python train.py --n_layer=12 --n_head=6 --bias="all" --init_std_down=0.00477 --decay_fraction=0.602
Each number is 128 + 24 x the weight over its row's rms, rounded and kept within 0 to 255. Layers, rows and columns count from 0. Numbers have three digits each. The size before them is the row's rms in percent of the matrix's.

# layer 5 MLP down (transposed), 768x192, rms 0.0725, rows 578-684, columns 64-127
102:112141174129117155120121119115148104114132080157150164124140128169131115124141151115101136132130113133192113100109114145144104106104113142142120075108125087136113095165170106119128137124113125
117:142116108114141127131128129116115126111143133171058121125102151093104115126140100109143157132124136134191084136105139150142151130131086091140133122096142078138116111140113096130150144141090086
102:153119121116159128158112161119087116126171121153164133113194114122134106126090098134105089146144111136174138127171096092116151118130134096134136083112096143135111118147126146096105148108088108
096:148157111104051126140144139126120106095128139146152166107146110140095089131118143162157122133141130107122107105142143162104132145143125098137125134151132133154162143133118103156098130151122101
067:151114125147147136111102133122149118131146130110157107123116167126110137095135136128113127127123114128140148108147075142132128123137143141124153126123106134100107131128096130148154074113130185
070:153160111152141150098104150133097110145115142150106120129155138160107093113101108146132125117158167134095141110153091132120169127108094105124159117145096077119136105141132150119151153123123119
073:143134134149090144090119090128125110141139138126120131113109130135113098096148149126149123150147141143128177167087133129114100114132103149085144072105157085151159141135125136144106133127120152
092:108152129130140149159139147143108098131082119154161129122093115114119104150131148135102164148150134144130129097124140120152082107124148107121121128140154105105111131154097142116134131125089098
099:121096160108131136160150133134140094113150130100156164118140131153122118116169137104090096129086125106162147133104101128155142063129138153155123079142093149155143144159105125140116160134117107
087:095142141072118129134131123136138135103157165117159115101141160088135094101124094043135109121089162138172139109131145081118134112128115134095123101123108131096136161105104133136119125107178141
119:046116137115122116096158164175084099146095143066099100119091155134148126152131105125133105137114146124084081150122139162142129137146126100106134165110159113139162066118109121146147125140158126
109:105127164141100107113126154087138117122156163109113132129123105146118113117117184119117153138126118126127072155108109141107162173153151152121113131128155108125121134136081122118118164145191179
111:164136163126092116124126162104077167151122108133110120127111119137100154121090112107164171145107122152137146115127131128090116122117162101152123144137186142132129160101124114172113114099108128
096:132149165125120129156119123120156133097136147147115102145114137132134125121118084143111083142092133151104141097136098121113140091161159123107162138091133178125143097127106103087107120090112093
095:127130178130137090181154167131115136154113147090162087138111143143162073142157121126091146144142129147123148116138165089117127064131123096178154122083128162158100137081093133119091149137169149
105:123150173139129171137104096157150142123126139114142114130173130095151101092108127105137164150150107102132093153154090125081172146156140117094156113102102141091126176160116120101167120100150119
134:130107133125125136143153117127115117122105163146139128144150106171132112129171129090155080107111107129135110166111105125143114140126109123130128155131099109147115107146122115172100122123114091
075:134094158121133106149108114100109083133132111081126136103110115095095129158125136122147125132154170117103095121109168144180178138122095132155137145136119108129131077129112114125131138152104124
096:162118136126106118138161110183111109144159157112068100126142119131105135132088103129164107129118089140161153149178138087133129141104142128110129135097111141165112118081115138131146159132158132
101:131167132164115130153111122150123079116104160172121195133123124128175149120112128134123118160131114158120156109150162106136142111119147111132122082102138133149147140089122102139162192163081119
098:159133126131162133095122130089128149109145167142108141103121099089125114154149117144124134119146120153155145117089114140089075149094110135139126141121176135084162158108129122146132114108135141
099:180130152122117134139109181115074136133137154150070129111136128135110074124111116073155163119123113122134094073103108128098100144087129117171111145124177135147140121115137090168135098130090166
102:125167107134154123122104130128137106162096154142134068117135166099090118131129106117137140132154083146151128130120137147121100098113147152065113149127093110124158144104196146111143121114114178
087:168085155134128136131138119133146086098145126100139133125153152117145140167170118091092119133093166098118115130132132087142145086151114167101146132163118111147127146182074140133120137131169141
106:153119141119134156155096162109114143060124134147146125133095157186133093112097149100102142122091144119168128123154104146129110153100127125159143118134122103134087113143166147061087143161155161
084:142122153144116143092139127141165101113125150105148106132088141118180136100116122131114135109137140156104086124149137115139159095155124160117154117125110183114122115139118118153100117100158104
068:158130178167104180096145134121138124141118124116134083123118111155152143100154124142098138146114158128151131123157113113114143078146157133103121127114117113084123111163130122122155156098138122
093:130095139153111111168178097163137081134136129137156104115150171155128109090108130158100149104106089119142134110179104115137153132128111166136128154131119130104117131163147124100117122098117132
096:154131108136144125174168165118119131110115126156083137159125110110121154093131128102140105114113115154175074129166117154101133117119155119117149106127169131120094155132147104124138145143130133
099:142120141126152127091149136135117082111141116147107135129123137109152150161123149159140100133123133122124134130125103132092141137156142146111139109136140118101161138111103168158159103119130188
103:154112111101140156123132136117136137133106143172139139131144122124168143107121101120090180122138163119145102084121094115124136104159184151126124186087148116113139129123171155113160079140116145
097:148149109106152123128126141126129140124142150154118128142136170124110123096139081092139102142134134190130146126117179107146088109124121095178135122118109127144118109151108127122143128114158138
108:113153154133148094058102090159142133123162154163114127125141157113148122129117127117103130130137135119101160118197130135141097135129128125121128153089161137096143094106103154167116163121106088
110:127112131178119087127136050162098112134118092123110156160100129148110149118170169137110097128105132153126137138087135103136131125126113092087134107133098159110115111145140162142164098108129141
102:117142131085151099162114158149162133095114116128126106127107136110207145113113116162100124115098146110144123117107140112089175126137111104148128164136107135113172145115103103134122099105212132
089:117149143108147120106165101156136144098090095092160141114117111103135145113128119095116100106134127103151109135156159134079127096117118124117165137151134160110088148149141138125134117119143132
087:124132216097128127182136142140105107122119124120115124113102168095149128137091097109093078186128142133145118118131147150148175122106133109134152103137154152147109089096130125100103126115168094
086:071117139106085122130129167098133123090110124116106125125114143162133079134122089124204114158165136149089121126143127130134127125128155154125137105154106089133194197121126149117196153126172119
159:174110098136173136113124138133107135068146132160107108112115201088086105167125183148140137141143129131172101101114119114127110149108113114125121151145158099075111119144161129126111154115147108
075:163143167155130107143156119125088108129150121115125112137136092113123120154113119124096099158108151135110111143119094109103113125141108103108161142167138158133136143136102133146112131143099141
081:135084156090155143123153100147142135154122079145120091126143106130155145105145131098109140177124149139100118106117153115113144104122135161108135030110142110144110163143110120144112128147126186
084:164151138107096075111113098118115135138165138100165122127133079171122129109153154148097093090116147162083089128133154147163126105139140118103159116111158133163100109146104133131121146131138099
088:136099137105086094091125110087122164099136139172123119155128158085111151092125104196120140139163160134103111166172122121100103137129121137146129100142132108137147133117130085136091164145092133
106:096109111167071141108108131102148127107181176103165212149148141161098112133144133125163142108129103124113175102123091130164134116100126105130132108118118126148183115137135147105097144108135133
079:114119100113144104119133120169129068149132138111131119096129123136100125128129129124174133132120143121127069091127116124113120128115119182130134164096132103174116166157110134084133164141049117
109:104139110112165098118134129112111129133151124128164168117150103148158110134109130082106132111096092152146132118102115153149132129131140088130084142134114129140108130146176139078132161094114161
099:151121079103099096093159152123104118113125125102124130146124127131128145168147120128098122083117128181111139146116143122173120112108094103118129164174179130134108172097132183079138131133116139
104:088096147133092150105164157155114168106151160113077171159137120114118074150145089123143119115146140072166154123135120139109100157119148094140128160135151125103162153169147148106125082145146125
079:123152189148108122136130111101135076167144078133127113135138116178113093120128132169127132129129162135110146099113108107126089152098087121166135129110096091111102136129114138171103107128093111
106:149123109093128099123124124125108122124143122113128136110146149156124153177143169154119128135107145160110138143152117107132092116128129094152101091143137167166145143101129156143147093134073139
109:092123153123158108119162106129141140117113158122116170125159124142164145106112146163125095134138103150104065151151161077117124124138132126079137122173139160134099111138111141138148104101146122
102:123163133072128129099137137133086120086140133116134097148113153112142105113132130143184124118144139127076137138141116118111142119183111118109128106169133124134134131106133091155131091141112067
111:118120140116138146152130112098166137104151143122179129098101088120153108116167113065150165124095128095120148120131097099114116145145110107147125134099135161113103172108087137123098145118152136
106:167119163129088095134159089138126136145129134139103135112162123118132112117140139106133105146143113120089138135096153099153107141145129136132108133136128145096146098132127120117180121119169184
102:142150101131147125145135155166115126125145151126077132141105191106144142118121097139110076121140111144119171116147157097097131140153117073118154141131135115122104140102103127155102141132180167
109:114123148126126121142093143122111108143140161142103124133120142126097165150107129124123160169139122139122076104135155139177132118112131119162123103122147067148142112142146092113157123155137143
100:147148083147115150117116124128144121135122128156110142084126106109114096127156171076116115129107160096151099098121093130120157170120130160094121115164143097116137127150107101121136121158070145
159:118120128118142149112131130118177120092164156113133101121142158114205139124133090121139095106171128097132106080124151150121122124114069167161151128114115129141060127169067116144158106115156122
105:131104152127117128121169138127145117166114149108089170120143111152118139131118180103133102128125145129095137154169098108128102116126153095094104137152114117132129104099123127171106168121154124
105:148145112104139128122128142102132122086122139131130133094167112113135106123138132153101137075177101143142157127160064147139090135118155143136147098144152166134153149106132132149098118130134140
097:134129127137118124144165139136118079093112155147092155123138144137082141130132127063116115136148149072127107124086130163118139091113142156096126132198164132119173097155107109134145160143107124
089:137134167099108125168113116109139185099131104101161121129151143143141159142134116111146120137182105134138129089124147116140131108075144163168147092080090107148101150127126083115178137133140136
069:092081163164137104111104130123159081121138133111135101140094160168166083112129139153123131131107107107147171132157102103096126122145107114131139166119094148166134169128158135171148132039122109
157:137128114138095141122137113119127106130101104160137135103145138113130103124176127099118118108131122112149150187154101102128136108127085114114129108107113193129094145150104097157119102115073114
068:148114118123143166133140106090148098135138108176112149137111092125083101149116160115130152148103163168087140127097145102119130107105104091112098129146136137153114113146183091109131158118137102
110:102113107125112136144159167117134120106155108111136139089147087141151122140159134108138140137134141138138149169118153095129111105089136123156110145105153071136185111111110146161141111134116125
108:108133135142112149142112142158090096136115097119163126121154131136069088088130108121107137117108131122128145079101120136135163130124121120118117142154114113134113103150168117147189124127145130
090:125123134130098132082184123127100141114134109152161125145155136113115143142171117111119132091102129117152105086117153153150139158137144166122116104171138113130105151135143134097174113087102101
094:123166147097127129113150117152138153125121137058061141160129106137145149125112153138127130110145088167124116177121137111138103135114129155082148138114109170117132109146105156147127143120146104
097:103160137123139125144102109145180106136158146116134139133134151148129100127102121150107130144102141129122165114111130138114124092131107139133154099132158141091127163169124132181093144096157150
105:108151150143123150133103103147126116141137144137114157116124118097106122126102130141117117118115125116150115119122114137127147159137100135080112133117129124121129102185135106107145103114131123
100:121116104149163128101143188132112143124120180156126153129136153106110117105142166085167128128109117120153071126082147186107095163160103122141101138121164099146172125185119095135122115128106151
119:113158092148118185120136111133158118169102116108147131126107096125075149118111077148142127132132168144188103177162145133108122146095149132132137117121161142117127149110117137120091178119115115
084:161149150087151135132146162133106143143144160151089113120127100151136133131122149130151148109167133144112127085132104143129064157138131180099121087126133105094162149167153094122104119131081105
096:118140131088127124134140139122102088113162101144145089133109127125084125094125124118131149110141151143160113113131148144143134162141134134156123162121070090145135100150098129102191170132126108
107:126083143146132111159146134127131120122114140112081109136181124131094092091132154118100160129129090127137070129128108145182119137134123115180140157109060171158136129169106107162116157130124129
107:140110131113209131128103084123164092151131144156162114138135155092102148079129130075141134107116146143144114151161104117139108123120110107152167135081097114152105148154120125136137151136121157
103:170171111135173154133098159120117135118150113122080099119089130137146147142108127144128122119135135138133088127110106127094102141143139101115110169143081106123161142119087103139120102138130089
116:082135135156132113163101136166123098131082100106096111092167136105145141140097127168130120133158143145138111160134123146166151118135134114092119162151139130109155075079175150138178123133141112
088:144146180148130138147122163094144124103159099180153127176125133151165132083144138132127133125137095161117133128125157171155158074137134095141141129148117163138127169138084139145139094131092125
111:128093150136126117145168154093110155130111091139115133133084123122150087146131131103102121092166074107106084156096153131156136113139147133146136149151119167144066136126135177126147144106158066
098:089137110171118112105143140075113102139097132099124135135138116083158078144102180126141079141143106125147154169114130132109165126177092157071124153131094119117120166156104159134119083123131115
122:173126132168138152138134086129108114108155139121094116117072134096144138161103132094176140137192110128167155130185149076134132150131096145132146067108128175066155142184178117139106143136121105
079:105128118150118124138095134119120133116117128126091131111090097135144127158126113135070106133098156111154131172127140109111165133148107109142151131149096119156120146157138111125095118115117134
089:094110118104165121108129115183117102093110147116156109134182144126154148143105091105126065099126102097127086135133127116136159075130141130080150115117133127106137119118167122103156159126129111
109:118131122145130143085115137132137115127095110166145134087130082132096097129150150130127119119133119103159096115123122146144136168128139164110081135154141108102166115145136110125139099119086158
117:122110110128100131118142087126089122152155124135099106128135125182137094120128179122098183115138111155124117146137124131121125124067097157128137138128114123118126087108135127129101130128174128
121:153097126128138127049113111136151139133125163129139126133106118148149121161117145106177148137118098104139063089130151119168141138117150143131122154108151141143102138082151100122119143159134139
087:137140124144146108153077144131125149106142122139117143116118118136137115099111084137129135167109117139130120102160102097118138134163087135114142099151108131131110128188113105128147136106116116
128:098134133143119106105123123150143117134076106126139156118215150114143103118114117115113110139149143104165157095137115146163140115166193116137125150140133106118083113175123169150117112122138138
103:135131146144162160120130129125125095138152088084165154131145111130124151121109116138110143155076090114087151119127170123135143155118127118095139126172111129140134079122099149139148141126142115
073:077136162124152139103103143171148126120126113135110160130089116144152041111132122096155130128131073116157079125155108134155136114152115163158137153131153122137116117119114122182118139114147150
103:118167145175087123133117130100174130086157112168140097120113213133110120106083103137125095129120105141133132147099125142154135130122091148093109118144139173085115137157125146103120135127122119
104:122106114149148135104078132100096088122103148144136141138141115117127153085125129146157128127157151144165075147147081132125097138188118137143148108144111106168131095111065109112127157149094136
105:099121128070156130125107126140126126151104131130118095134090132129128128090126134104137120137113163132110111154079140135170164156092135094152114182084127117175110142148136138133156120145165102
091:107162134148100120168092117109113168114130182142168141132132104147117118119111114103121142121133114151107104144128130159116097116073132139172137116105102109145152157155125057109180134126128164
094:129168141140131140123124110110164127128139148138120092154113118167149171107174086109148164146148098122116158128135109095145132129108107124079109091110105156133158146134133070156133099138099137
114:162154117129111132098120115132170147108150185154139152155146160145120095112130102129117127125124162126114163133156145136119096128080122128147132157166105124120106128131125167127155122128107158
098:130123193122157102164149095137139123123115104147107120108075144072134102112140120110142134150119152218073123165091141127152110125157113126164118134129122151180143111192124111132119138108130131
087:131124135095170120131144094119127089096149130095133125097141131082158150145085085113110126180166112114185123108101121063135130111106129134129127110149134130115149130111150099129124126131175157
122:142125109133112118136135112071116138121103150144119138130145107086152121149145136096151111151152143133116138139110108163125086153157118140137138083143142166131121169116138103133079144115123119
095:122098161124113129128131147105112118129093080108111126129142101149134146184123119135092143148131135114159123135077130101166123144175120106158135114092134185132122163122172098157089149128122109
088:102140133152109123156105114140185144132106116155127126131139096136125108126147135103096122148096110157169140117122114098128195127130153165118142093117113125118155131124165078145158165137159129
065:144141145108140155102153129097116141088104080122101109097137152123145089103120133100088141154158130100159130109139138117178094149147145123135112124133147156142122084144162156152157126097131126
096:159174146170127129134094160105155109119116144151154129152134131134118115106113147081080119113123066164148151127126169118109120109095146151104137092122085173133128157136116156153133164153133154
095:146131149159121104128107149108096132156103090125123109130146102114136140128108097125120104202137158176171136115139175102131099143107123137134154141136139123201128121113149174092110155116143098
105:138087161075123136143121107110095101161112143127112121130124145145100118109120167138152150113129135135156138094084140128167168106143158102107124187121164162166098143088133107169163101131148135
# layer 5 MLP up, 768x192, rms 0.0936, rows 579-685, columns 64-127
111:066160126133115097130190161113175131117143141154151120148098131139145138112119167156096119144118117135105148110123125090106140156087128118059127183107092136086065142128114141122125125125136136
092:141170084135147167149117142109107174170164143160104125091103100161128170160129111103105118127119127112153141111143095117118144126114126154102130128146152112128126075149160103148130112150107113
090:124161160134147080149135115128151128093125132119158122134127155151135150123157121093154179134138105131088158155158086112157142089076117149074130103093094168132094149114111104121110115139159149
080:117142105144134135145124151102134164121134103136149129104106111086112144112145114126134159124119093119151133178094117132160158112150155115152143133109135113154105132137132135161137112161172083
075:179163089112149127156182154136138157126144155090108157134090121153122122161120105149119107147155097122178150117139053135127095153104138134138135122143159131141093081158153134112139164156126123
091:150128128126080132135119146122111138198091150140154125113132104131141171143139139116083113130083105128122143082116103143148122111134156117129115130170126107134096099137176144155166120115154110
085:121155119105150171145106090136150143104159115098091111124105106110138138147124149178154088099164107087143106107115130113092140150101136117136148112201103113148120147127100126119129129141099090
100:089129127128092143109126185120142162159097102139100131160106106095090133177126148150131121122142115126137168157098140101135147140154155078181120132132126108106167082138103150159077116138143108
085:162117124133143142139129135109114135165137107111111145109108104185119152119214155156130142144121126099150138151119116136165132106142118110131122153092105071153105084147114124133147119142107123
115:140159125135093130117146143112114134138118092102119119108135068129120134100120120127127113122148097104188098165126129136151124165124188134116118113211151121169090117109144162118137093135096098
110:124118139112152132175131117122114153099122105113103096083090101124122151123143139133120139129157111137093161143080144130128157144092088116135120140130102151130139129133123102132134101141156118
099:120133057100112155116173150149125128212102108147102149091099105111105140154173146183128114117136133143134118197124127105155119123124133105070133135143126101120131124117113164112100141131093111
103:141165131148057108136107121171110132124116138111103083100137125162110120117153151145136130140083109090137140135124141106133100101123195116098108134124094120113150131166104139118159168147191123
073:072154089118117114118127085139149188129123158146142139130108105068134127156113141099116082128080101112136118129105107111093139142145189167112133093132130122120143155155147120106180147125129123
101:129144110136121134125103158088104134153143142120102107125084110115106156103178139154144088076082115145123158144094148134151125119147137121117124109150115110110173148129081067159124138139142151
118:137187141121136110134103144143147140070100097107141123119109137148171124139131144121128094134101117152124123122119123108119118107093119134093132136137073131127127181128118089138139126136153110
085:083144113158104094135117161171120143117125091102117140108135114124089127140144134143125169121076110155175149113127133104154155105105160162151113107112100058145136128122140073128120165153143095
106:107135132096108069126139123132081136153156121139126079114115167128132127093130139131109120102110138123115126107132131104126101146142134161127133117128087134129070139109104123121135110143163143
102:119142124126108138100147139098117130189145125085099094132109131135100149141157119173143114065147138120105101112140142094113144158132143109110101145146103136103176106097122142104102135136124125
097:124133102150084149124093129142128137090099142098163115115108142159145101140142136070130117123177081096166124131114093147157113120114146164143119114158149123115100094153112139059117127139138136
092:121128083099083150137127111113142151180101141131124127082113120132113135154161169133122120134150130121173130140114126133152132113180124154136122102163142123133123164165092116111099148141083113
106:116159097131110122164113127141146149131122125160112129105131090125045120125187164161125129111130123155103153175095125114137123107098148103081114109138151159136134126116109100162099157129142153
090:125172096141114154168135120137115179142150112121087110079106083153084153117151133127110104112135124122128134145099134097089139113139140115099126134110154116145114133128134123151151118138159112
109:117141135132094147143150114098091141102094082160161106100126143150113155119115140125074152112161132115136145150130120128126152143114158124120117143114149097150112120124121129104181154140109126
079:144157129126164139134112164119170160113181123089127117130083119129147142146138161153121092121150092129130144155127098080081181133130117136129142127186109140116125139152115116136118106134150095
095:102162101118132137127109128113121171140132119096149126113107097127093167114155130127132126124133138064149144137117121109122183162153139154094126144148099090131136099155142130138144097144102110
104:146133128074112128145143088139132143108148127137141142117178125078125154151131196141114140096147079091180143090141148131175147115104162109139113102178135142150098142107154093129113129148161101
098:114194132090105119145137156121144150145128127158168117136106153122097126163111158072091128104108100099120177094104117085106136138113178112161123138143120121119140076132113107122107129134146090
104:153120103146094095129118153135155161128102097111103133138094080103130159122134152118130152113126133091188101153079161113121140137150159144132145130116089129128132130145068101148122121163111129
104:115137120106135138110135168132135120112166100167119113125075149111127158161128135111100166104116141132109133096119127114157129145077173148092131113090155072140139091150119157129117181149091095
086:140117127133168152150141136119106139114118124103110141121131089112134173154154164121116117098106112062141104127121119111116165164145158112096133136158139130123137095124134151151122113172151101
112:100135104100145128106149138118115149151149079093122123123145132147130130132169194134105110059137119081169153116124131130114151182157133142117139129120112121128155102098112107140112123154118113
099:097116140129100117133106156107138135156149098159133104126153113151097115097123118117143123142170131146138103139113143161161124166102138146139116132106060122156142110125145089144181120131142147
097:173116131157103139132111110137110133118102118126134140134194111122114163119134125094137125112090112116160162127117160139203144077150178115086130113129137126140124118108121094098137152136087114
093:113157162086141120169140170112117179109106116047119109107102118134140169090137109111140123154145078138129129152108101137083121144136149152120135107128148125146112128144135114127169124159134102
081:158099105127157170141170134081129163147119113134114153127139088140139153118161133117128132132141109081141115164154124120137121193141138139113123103139140133102137162115165119155129151149109155
096:133135096117086149130136138071122138158138173149110142127108132151114166143158142097120067119121130107130149116105116121160146156129134109143126088162115124098128094145095117153163084137122116
150:103133094098144106161161132136160146140166153162151127111081130150121135117201144119111159160142134116155111131121089110149190159132110136088123094090139134111098158160136136125148068149126118
070:124164104139147146149107114144117153095142134115105144124098143135139119114164148119136130123131147088132116126132144134135165071112160148092138109144113118106132151140142133093111113170090167
082:164149117093113158133130121124139129142140117156160159137100128116094121161129145124113143122141129086136158158115117072157129116144139091161108145127096079159144162100133120116138114166121113
108:127129116139107121144128118138120136115116142137107112094121128105094104135142157083104134134114113154138115104125129114147115167107120147137120101126192137113066119151120090170118149136201134
101:138148102101120137136105110138132131118135086136141127137145085074103157140122143123144198145138147136156101139088128096159137094105140111148140101096137059188104087133118123118117125144133043
114:134132105088094125145137119106140127131156150125178144093137129117101128153178136124121160121136114123116166141089110115145117127139156113129131067142111123155139106152121140089151152155125088
099:116156103118148117114164189098111143158104116155073149121116068167106152152153167079086134147128106136135115181141134114132158135145113132150131122099137116116125151120171146084138115170126129
108:159132142110142142123130189130106134161138104136114097102140100123154129123137132129091120135088101120121147085126156127170149140167112151118119158112132117139122111120143083172172154142131118
100:125179099115128113141155123118144137119144127091123158102098109124102138135150147118113119104159135109131091144122140161100118137115103136140109117192095135155093131169108123108125103132170121
092:179183115114140128117126124146131147143129115091115098142144101128141158123114129096133105127146125138136120137130098126128137105112134116110126185120121144149143149125141095165110080124136098
071:139159078157067118119120148141103153167133089149136145120122058131093151172128118128110150131151132162182115125150138083126142117142144105124123139210178112132140105155085154096141128148129149
107:094131104116115171118128149129132131128112113130108143110056110108097126166137193143085167119145093132115147189128119055122131130134110123132135120139121105126113132133149151124124150159110146
103:111132109103108145143137184129102131125135131135146103098121117176077089117130152126122160121151138095160128113063125164097101129101127096145101153115129123155137067096146151152106130137142093
110:111105131116161154161198161100092140109105104126102106065104120129129180125152172135112146111152127122136153126117130116152137134147103130097121118118143130130124143117107090144113153143121101
110:102142128157141117169112127151140148107143091108105114109118115139121129136128143131128128094129100114126158144083159099154151150077177149148127129106117107147135134127136063167084133148185106
108:101131139091113141145122137152144145109135075078112093123136144146138116089124111134140134152141129135125160144130123124123181151081125146077127134106070129158157134160121092128186129129107085
098:124121116116139125129154134113134155146135147111103154118077143073139161155163125122138144103137114077114118156146113083112163156132137130099132138170164132145134129111140139143112113171110143
108:158132132071143163125138107164100129170126117169133112087068110164097142144135119163112134124170124094114134145117111127132108134143094101092112159123139136082124107129120151124131048131108129
092:134126081132124136143127110167130174119111115114091148103137110128112151133151119102121105139114100098157127109121130122152172173151162138090142134147164141116109107149115152126172124136101111
133:120132123128167112124117155138130156150138163106116144142070125067151178174152162129120128090122087101132149165126112078119141149153133133101130147177146111141129142126152127166074118154127138
099:123111108126111133183184137160108159110123145124158126129130130124130157124154131100123148145147093142117128130148119130149105103131105116117123178128113130129098144179124089188121131128156127
115:109142100133129136142118161096105134154123116124090133126114083132107142146149160136100118105146123123113169159081101133130127111138130096162115128165142140133163096115174113170112112158143140
097:101131110121130124169116118101115161108135111177138143122092136111086117132164134132117164104121125135118166144094162088109147166171133130135108124095174115129155127117128136103115137133084138
095:082128138109140141163134170124114159106106138113117156133086108094118152156170174099108158133145101073158144160076145095117153110113139112123121152112147081145153088119141124154134127160132139
075:118153128090157172135151152139120118126083111154146116073127108158113140108111161106097156113142135122148135126141119135165143136087146152103104109133123111121122075115133092128095119142144126
133:129148134119127127146105092170121155079071106112123136123110123112160127128132119079146085135133120134131201144147157103186195075117118134079131106127148162133152135146135099129112152128128126
088:101135108111124125171120131096120173125107095123140109087135049092038178114160141146119125154108109120125143158093148095122167123151167118113121125142162128137136106110138140128154155150166097
110:169147127081159139138099109149111146149145085119135110114139113115113128088148119141121134163125107140125127163091160131157122098137116188109116096133111126161156131134144104167148105144096127
103:068134090131138103153120131170122167130094106133133123131114106105072150110156139120141087125108101132141168109074150127131159132105150144107130142128128078121115096144152140162172124144151093
094:118116110111161122139179138130101181128131140115137110118138102113123193131179161161121121117133117079150144120108141125153152142163111138075131142129152107120101116141156116160139111131097125
101:168139103101139136137108097139139159122093130153147121124109090091097133108120149114089147142139110118132117166113121117144125106129138116110111157166137144139168127121199138127149127145067143
105:121112086120144138130126173096103141141119141122128103117121095108120147119110132124117144137124133129146089169092148119143124141192117108153153179136145052124177118147170130140158136186133114
094:119171124145106126157104162168110149102118086106104169140128114116099126118150155144114143121106134114148116134099138089127169150128170125130137131142070066149122093151101087100117110167120101
093:110134139127099157144127162135091148199151101144122121129134065117136140108167113148079112140077122121162122113101164128116141099123186142085122113104159135126120143116123129147121152139131160
113:143144084125119146134122130136141148150141131117124134139132127127114136129142170121109132115151121094215110116102121105102129135128125133097136112155137138108125149119129085108147087156094128
092:137119095117120128117143137152118140144125133107092113125108120107128134117123180097111100167141133113149125134114123159123114101144135127164122111135142126139093113142135183160147138131160116
100:116143102069106132141146161124125176108142126123134115108105104116144170176139156141103093138139108132136174114118089102138148150141130077092131141171142114137130107148140122139143091133094102
106:117115134095137110166147139133089139126130077114120146087154114168111130121116149110135139108106085133128145136101141128160187093138127107134124146123156109174137101069145133099148151126142049
101:128147156110128169136131130147145146123081042120134104126152096131043148136146129152141154117178097095162193150136156124154119117129129089149094133146098113178141115134106090104112099136096088
104:104108133111098105128156150127119149135055115112114112064141130170096125107153150202081107136137099148130131104076123142115131129160120144165119136117113143117094146154147132119163088130144106
115:153132120114130128118128138124091132211120144137131104122149125092126142139153139095103125104087138096185078116121113156144116092167186136141120088140138170147127132134123094149103138143104115
100:135114137121089136118111090130098156108134082158126097087169094142106157104140134091145153150124121112153117155164142122120135133129132136093112122144149136163174130090086104117142171145153157
116:108124116156100121172094141116078144127103114153113146115114136090119135111140131131155111113139120140152117121128128090131158141152169102103141161154142089152111087114135127171135123137107089
098:084122087160102146146105132082088123139123081169157166102116110131078118122142169073088136118137135108143152144124134120161125088102150108158121116112106106084150107107182151120157116128156127
116:126130144117130086105147165110092136154091132098127117098184136121068142127197165188136139126128142127160083111091152180089130112168134132144117153115111105167103081157114145089138124132137129
086:080158075144141119141121115065102177169154128143137145095104114110046179160142156113119146136097123126161154134096135130148149124166133131138114113100142108153134105142111116130125092144115133
093:190172095077130122174138145094112158132102120094114093111145113131113135110110125075149139163149107093140113151134108097132130108137144115152120134129140114165114160156153107094142123155154092
093:092162089117130135169154152143124166123121094135100161119111114118123157128117141095109141140114118102145151133085144078082174157108149177131129112112118104111142131167125123142142113176151113
115:116107141131048111133138112118117126146166120112143133122096127151116121148152163123112142096104124093159120122137128098152167134129139171171119100107155083122124065139120137123146155129158127
111:097145140129146104180158155091136145094129124126132123081052123143127120144120135109125098145104131123128141150123127120125155165103103123113103142122125125095156108166116143122146132139174107
087:102165100113109135154095109108097181166130132162101142074126111133094168131128124118115125126139137126143131112144100103128161145144118110111116133157154100125141061132128108150128094140112111
113:094115103149166163149090131155096136101149109137107097119150129097124145160146168131112128107144153096137108138087176102128109121153129075095100164168126103131111082162151129160125126154135131
103:120140131100120134148128123137128136114070168173140112109120178101121125126098128127125133106107134117163097110121107150120138144119133117148106107111114117154081134161145127122145099125103091
095:165163126117128152149128134121102148154148118128115089128130092114155165093121131077139089110163120081159109126168144127135160146166139120085131146176141152139114119119163145104145099137151130
104:123137146131148161126125121114148161079109103129139129128137149185153137131134131169103123135119092134145128127120125119125130121103155147130124169113141144109099202120111043124126108138122133
114:157121123087135155132181167078119127118126111150168141108137119124061130102143140140088151109137094107175149134110142164152156152138089109191125157141132126141099136101118144099132103123097116
095:150141131153149119121131149139124145086081103142141127131117093153091156152141140156083144097190136154115154146142113126139169102090121128148132114117194134166172079117139168125107147128155113
103:131136145088142154141166170116100144085120081125089137119108129111147139147200164125096138113179126102195143150082120141160124128118145094135115163153120113130147090122113093150108132155097133
085:125140140100130176185162159111114126107124130133122096124097132159115119155121125119133112132133131091150168122106138101144141129115095127115106116091118139136139165152130120162099110140173076
107:143130113113139143160137147135113155103119084161095146122136113109091140163140148162102089083126125102135128111123175124144115141121155113148095100176152128117140102109139106155101141123115127
089:137107117134130127116148148102131145147157167119109124140121142087156159145144178147116110080123112059136146135126147131112179145156159151118142105138133146140078171140135115153045129149135146
087:107114110094136121164118135122115164145107151088114093089087109154119166104167127105138144166132121134114138170063111133150147076118110173108125115115144104157125133198095091143136131161158135
109:170140146101143085132127112162139130106123178103115089129122138098158154155100127125145080098115105118110153122153139104178220145129135144106134114170121116133140103146138108131092139124104096
088:159164123133152102146091111141093115161161147170137126137113138136104118109097153096122090125149143121110145101107150176159138131143186122125111155131134128141118056115130155069152107142138132
094:113147136138136134160096127111144170106138110121160119111115098123121147095171155120144154173105110101143151139114138084127167095140155198073124096102132132118151184151132075158133147145201119
075:152120099128124114150079114133163146152168174117091139147118137108177133132150123136164081117109157133115097146168123128140158124149123129104138105143087109140133130155141130152159110137103140
103:137115124116122102126153131153117139114113125147169156104142133130123121199149158107117115103091101137112150115113125121148121125112097073119102139200160083167098080106143132131164134143112108
090:111152112090130141148152118161126176107135105139117132127139105155142140168108140087114128095109110114155128124091123120109117135131146117124103082116144128134150135165108083140164133150130131
096:106184106083115115126114136114136122117137145163154133114138139154117137107133149123113063114098157096189113110139115148064135165105140118119138142139086141114103111127126112108116076131093098
094:079132070149116133157163097112130184162156157132130097105093089096142168148137133111087097110083147116127130161090130063083146174184140117096131127130132117126127131131165105153128062138132143